From a checkpoint of a small transformer trained on Wikipedia.
Size: 9 layers, width 256, MLP 1024 squared ReLU, vocabulary 827, 7.28M parameters.
Architecture: RMSNorm before each block, rotary positions, no biases in attention or MLP, untied embeddings, some layers without attention, paired heads, shifted keys, a norm on each head, capped logits.
Training: a variant of Adam for these matrices, 560M tokens.
Each number is 200 + 20 x the weight over the matrix's rms, rounded and kept within 0 to 999. Layers, rows and columns count from 0.

# up: layer 6 MLP up, 1024x256, rms 0.0968, rows 268-273, columns 0-255
# down: layer 6 MLP down (transposed), 1024x256, rms 0.0922, rows 268-273, columns 0-255
up268,226,167,229,182,230,208,229,205,196,205,182,202,217,192,228,205,201,216,208,225,188,179,184,209,194,211,188,214,177,193,192,185,199,255,157,215,191,213,178,233,193,193,190,196,211,188,179,199,218,195,187,191,214,218,204,173,236,188,196,215,168,189,229,190,208,172,186,179,187,197,153,192,231,201,164,198,206,206,191,189,215,214,189,190,171,178,155,236,190,198,191,177,233,239,202,213,163,219,243,184,209,213,203,218,190,194,198,210,217,176,229,182,209,179,175,214,204,220,191,198,204,205,190,197,226,197,191,200,170,212,210,192,217,210,182,187,191,174,177,198,195,203,202,209,169,239,210,251,190,185,206,168,152,191,224,212,222,178,224,209,190,198,234,201,227,210,205,174,196,181,197,200,178,187,185,201,224,175,186,217,173,175,222,211,211,210,236,219,197,193,190,192,209,213,170,207,200,203,164,189,234,220,199,184,225,171,211,203,231,198,216,150,169,203,235,216,221,205,180,186,212,215,202,206,199,190,197,199,218,211,202,182,228,224,208,219,201,216,192,208,221,213,179,239,206,228,229,211,209,214,204,233,216,194,209,207
down268,236,210,160,147,271,270,193,188,176,216,185,173,196,197,235,180,188,182,170,209,171,201,270,186,242,183,183,191,186,215,199,205,171,160,169,205,192,211,201,211,186,191,190,162,206,223,186,193,199,179,180,203,214,208,195,160,213,192,201,216,206,153,184,185,216,218,214,192,195,210,196,194,215,237,207,190,202,180,234,183,190,207,205,187,170,191,211,188,215,202,192,163,212,222,177,224,191,228,233,210,211,203,185,219,177,169,225,209,189,204,172,218,217,202,193,192,214,201,203,174,187,202,195,206,168,210,163,197,195,203,218,222,185,201,183,235,200,203,191,177,215,200,191,212,190,210,178,193,186,175,185,175,216,194,226,202,187,196,193,178,200,202,198,199,222,206,199,202,191,179,200,229,207,176,187,203,217,210,211,197,223,217,193,212,213,168,206,203,203,208,198,208,168,178,210,195,197,203,195,185,192,183,189,192,198,217,201,221,217,232,212,217,191,186,193,247,180,194,231,230,199,204,212,202,216,242,215,195,200,210,214,175,210,222,209,211,185,214,229,168,209,186,225,193,216,175,198,200,216,228,170,212,178,222,213,165
up269,211,197,192,204,189,228,251,217,222,198,200,205,222,209,215,229,192,193,198,227,203,185,196,195,217,185,200,216,186,189,182,213,216,214,180,211,147,180,182,160,210,189,186,201,179,187,196,215,190,204,187,236,220,202,207,165,224,214,213,210,170,176,203,217,202,183,228,222,200,197,216,201,194,212,180,194,212,203,198,212,189,224,197,223,217,190,219,205,184,210,228,210,220,212,171,199,194,191,214,195,205,194,223,198,200,230,209,197,200,218,200,205,195,207,198,199,195,232,163,226,191,185,195,239,194,180,182,178,152,190,192,216,220,211,194,215,184,199,210,194,198,219,202,196,203,205,194,193,214,213,178,183,191,202,181,188,201,185,215,205,207,225,211,191,189,183,178,201,214,219,170,190,224,194,199,181,170,191,199,196,214,214,193,204,194,186,198,196,221,220,183,199,184,208,187,195,207,220,180,190,209,196,199,169,203,208,214,183,212,175,229,154,199,196,194,177,196,199,191,187,189,185,195,223,190,218,206,205,216,199,203,189,213,221,198,172,176,178,192,205,203,203,178,187,184,236,264,195,200,183,234,204,235,202,206,204
down269,199,225,222,192,211,189,166,200,187,219,176,231,182,211,216,191,207,214,179,220,198,172,191,189,187,192,206,197,172,171,221,179,193,206,208,185,218,191,179,181,224,235,234,229,192,194,202,213,188,185,218,193,200,192,209,207,209,187,192,178,178,225,172,158,185,208,211,187,208,210,195,186,229,187,213,186,216,176,201,158,207,202,194,181,197,206,175,195,218,195,217,217,174,186,217,177,213,206,209,204,217,212,205,221,212,191,192,223,210,219,208,172,184,212,198,193,206,186,228,174,229,203,188,189,210,219,213,226,210,204,214,213,204,181,184,222,203,172,196,220,187,183,190,186,199,207,217,224,207,193,223,225,213,195,191,176,236,227,211,203,214,217,186,208,206,196,206,221,199,195,187,176,206,189,187,204,218,203,219,210,212,175,183,215,203,230,220,193,192,184,220,189,223,196,221,191,170,177,231,192,216,212,180,219,213,204,193,182,209,218,165,213,203,194,205,178,204,190,225,185,185,200,169,190,205,168,216,205,212,176,200,213,201,171,199,208,181,199,196,193,194,200,212,190,222,153,187,205,199,178,185,210,201,174,184,189
up270,215,204,165,198,202,182,201,196,210,184,174,218,198,213,199,199,186,242,205,197,212,212,197,194,207,172,221,197,199,192,179,183,160,205,227,191,212,193,204,159,190,185,195,162,197,222,222,225,219,201,169,197,214,209,213,219,194,220,187,192,189,190,217,187,176,221,188,183,174,208,225,195,205,204,196,188,203,155,201,183,208,194,210,161,203,177,210,215,212,203,231,193,196,192,196,207,210,167,173,218,179,182,169,181,221,223,206,213,195,211,217,198,180,198,178,150,201,193,202,230,167,217,168,202,215,170,243,186,197,171,187,197,211,206,166,201,187,203,207,182,194,201,196,206,219,192,221,161,230,215,212,217,205,168,204,216,191,219,183,209,205,205,178,208,212,226,174,221,194,225,230,188,176,209,211,247,220,192,230,194,204,178,190,177,200,202,199,193,196,203,226,199,197,198,206,172,207,213,211,193,200,188,190,203,197,178,156,188,166,224,182,191,176,180,214,210,213,188,231,179,181,218,214,207,202,200,216,201,184,213,193,253,203,194,201,218,199,227,171,217,205,170,206,226,224,201,224,171,206,182,201,177,202,190,176,188
down270,217,183,181,198,192,215,231,154,211,122,188,194,224,228,198,196,206,196,179,181,213,193,195,206,220,194,196,212,189,171,207,218,222,214,200,192,227,228,188,190,159,222,206,210,212,177,197,184,204,236,189,180,214,191,184,175,208,157,212,183,156,197,180,209,188,220,190,158,219,246,210,198,213,211,210,184,201,191,190,201,188,202,176,190,217,205,236,167,198,193,197,182,186,196,230,203,192,217,244,185,191,198,187,211,198,208,154,198,208,182,235,207,230,164,204,196,207,200,194,197,202,211,211,201,190,215,201,191,200,226,211,236,206,199,197,215,213,204,221,212,198,206,206,211,206,185,182,210,151,213,209,170,175,187,199,217,232,180,215,185,202,201,204,208,212,216,225,210,197,222,204,214,197,228,202,204,183,199,191,191,191,218,215,201,211,188,198,218,204,211,196,201,181,227,200,194,165,194,202,196,183,194,173,175,189,183,202,217,195,201,179,172,160,203,232,226,213,198,216,199,210,201,216,202,200,215,215,243,209,221,205,207,232,202,195,179,170,198,181,186,208,228,200,182,178,245,180,184,209,191,189,215,222,191,193,181
up271,203,227,225,209,182,188,177,206,170,193,195,207,199,197,167,179,205,194,210,198,195,191,207,203,234,190,202,172,200,173,196,207,211,173,216,221,200,193,170,206,183,187,221,165,210,200,179,201,169,164,180,204,234,204,202,163,186,200,237,213,204,175,228,220,208,217,187,225,204,184,183,246,183,219,194,185,219,190,170,165,192,212,170,211,175,201,205,201,203,217,247,202,191,199,222,217,171,214,164,201,195,239,208,189,222,217,233,160,187,202,189,203,164,216,236,190,183,187,200,192,170,229,201,219,223,146,178,225,181,231,185,204,220,206,207,216,161,226,232,174,233,225,195,180,208,197,207,209,191,219,144,198,181,209,216,186,186,183,196,211,217,190,206,214,171,208,207,208,201,205,174,166,201,192,229,163,176,219,209,234,213,223,177,218,185,200,183,183,212,182,211,220,157,198,222,256,216,202,221,203,223,202,182,198,214,174,199,214,202,170,222,214,188,187,179,182,189,209,187,190,173,218,187,217,189,217,178,206,198,196,207,198,183,188,197,232,204,212,196,224,244,166,163,224,217,184,165,221,232,174,196,180,197,202,205,220
down271,234,185,186,200,186,197,195,169,204,206,184,207,180,192,211,197,188,210,208,199,191,206,216,192,246,191,198,176,186,190,208,201,185,176,206,207,196,200,186,193,189,218,188,149,179,195,214,155,189,196,191,203,199,163,185,172,187,200,203,216,202,196,201,215,212,208,208,195,184,169,235,213,211,233,231,201,157,170,184,190,183,241,187,224,232,221,179,170,212,191,208,200,195,220,250,174,196,180,177,198,170,190,203,218,180,198,182,179,218,250,208,232,222,193,177,269,181,201,205,206,210,190,201,209,233,196,209,207,209,197,239,176,187,191,197,150,195,183,195,205,227,178,195,178,248,226,187,229,201,195,175,219,191,207,207,206,212,201,213,224,213,221,206,221,223,207,201,213,195,162,159,165,203,209,203,218,217,171,200,194,189,215,199,196,206,172,209,219,176,173,229,195,228,195,165,175,189,197,191,180,206,202,163,163,202,225,225,187,146,184,175,234,212,230,236,158,187,219,212,174,148,240,231,211,211,186,205,169,195,193,173,172,186,179,162,204,224,214,235,213,206,234,202,192,200,198,234,203,210,163,199,234,173,197,205,174
up272,201,193,225,200,200,175,213,201,195,217,193,200,238,201,242,208,210,239,211,173,185,206,196,246,215,163,185,183,204,203,199,180,219,223,204,207,149,187,211,208,164,205,187,177,200,209,180,228,219,181,184,222,231,217,176,199,179,235,235,204,203,209,213,202,178,222,192,223,213,211,189,210,189,208,192,201,210,146,220,190,186,190,163,172,186,205,197,203,200,198,204,196,213,205,224,210,190,190,215,195,199,196,211,182,204,220,192,230,180,175,203,196,191,192,220,204,228,182,192,180,205,220,193,207,234,199,203,210,213,211,191,179,221,255,166,170,185,186,177,177,204,198,202,187,216,200,220,192,184,193,215,233,215,187,199,209,223,183,181,193,148,159,227,210,213,187,238,199,162,156,211,217,178,198,189,226,202,158,234,207,161,179,211,206,195,190,204,197,191,222,214,224,208,212,204,189,194,213,211,250,175,216,197,203,219,198,236,176,174,186,217,192,207,188,215,192,216,197,187,215,169,212,212,211,214,217,226,232,193,214,204,174,187,247,214,158,202,217,186,200,229,224,225,187,205,175,193,190,199,199,202,182,209,204,165,189
down272,197,186,210,203,196,166,228,219,209,181,201,190,192,176,189,183,186,189,229,200,201,235,212,179,210,201,176,167,206,218,204,213,186,222,205,170,208,223,202,204,206,214,205,194,168,229,187,190,183,199,217,194,195,207,205,168,186,203,192,188,216,170,205,186,187,194,198,229,220,217,202,204,202,202,210,212,191,209,201,236,196,195,213,196,212,199,184,206,183,202,169,196,177,220,225,188,206,177,177,192,210,216,227,204,218,172,231,213,191,219,180,232,190,214,206,177,219,190,168,218,203,192,199,212,182,209,201,166,216,210,193,210,214,221,217,190,203,187,149,235,188,180,206,186,222,167,212,215,190,208,221,218,163,216,194,200,180,211,208,206,226,216,198,186,161,177,220,204,188,166,163,218,237,167,221,161,198,184,185,195,182,180,196,209,162,199,220,149,232,196,201,233,236,177,218,200,209,192,197,211,192,184,201,174,168,186,225,175,195,212,195,189,200,203,232,163,184,220,203,202,235,188,185,175,198,207,248,207,194,194,169,197,200,191,219,244,178,218,219,161,185,208,182,190,194,167,203,207,205,194,200,144,173,201,241,194
up273,199,225,194,189,210,203,195,213,211,182,208,208,193,196,217,190,216,189,191,177,176,209,190,195,229,217,234,197,222,217,196,219,205,186,170,225,185,211,196,220,209,234,194,191,219,199,202,221,171,211,188,209,181,178,226,214,194,213,202,209,177,216,209,203,208,205,172,218,207,205,204,220,212,209,189,171,225,203,225,208,226,248,185,199,160,192,196,214,210,190,227,195,187,223,240,199,184,188,195,228,208,183,212,216,192,183,185,212,181,216,222,194,207,206,169,196,223,227,224,180,190,226,141,213,238,178,155,219,212,205,205,205,209,211,171,201,222,196,184,207,194,189,186,135,181,212,199,231,177,244,192,181,163,195,214,183,180,199,163,169,175,226,196,168,203,202,196,217,204,181,204,215,205,184,219,195,210,175,214,199,223,229,172,195,196,203,196,201,214,214,219,190,185,213,238,211,200,167,207,186,192,226,196,213,212,241,191,183,183,191,213,191,210,176,203,190,219,167,196,218,255,188,199,177,211,232,197,220,215,206,212,175,191,214,191,199,194,233,190,171,211,180,187,239,203,192,204,206,203,174,190,184,207,180,208,200
down273,189,174,237,175,191,211,205,201,218,208,171,212,183,210,205,183,182,225,214,189,232,177,180,174,167,180,211,162,181,196,207,192,185,201,205,211,181,177,182,224,215,230,215,189,222,196,218,185,212,190,176,171,218,204,201,161,189,161,211,212,195,175,203,197,208,188,224,242,216,199,220,202,207,187,191,225,247,211,200,209,196,194,170,172,188,196,208,187,198,202,188,192,214,220,201,225,169,207,200,199,195,216,201,166,200,213,189,213,218,221,194,224,189,232,200,188,210,195,220,170,235,208,191,209,200,162,177,201,198,183,204,219,175,213,153,224,212,235,167,194,208,223,211,190,235,179,216,233,211,226,203,197,196,180,215,196,217,246,181,198,177,186,220,178,199,189,191,165,231,190,198,190,192,189,186,223,164,183,178,151,199,217,183,220,190,163,212,178,176,192,197,161,236,223,214,202,188,187,201,217,191,214,233,187,173,185,207,173,188,220,211,171,212,176,214,208,202,185,184,195,207,204,193,196,199,208,173,192,200,187,173,208,211,175,192,197,186,186,195,213,182,194,228,204,219,205,188,180,144,236,216,201,187,219,197,195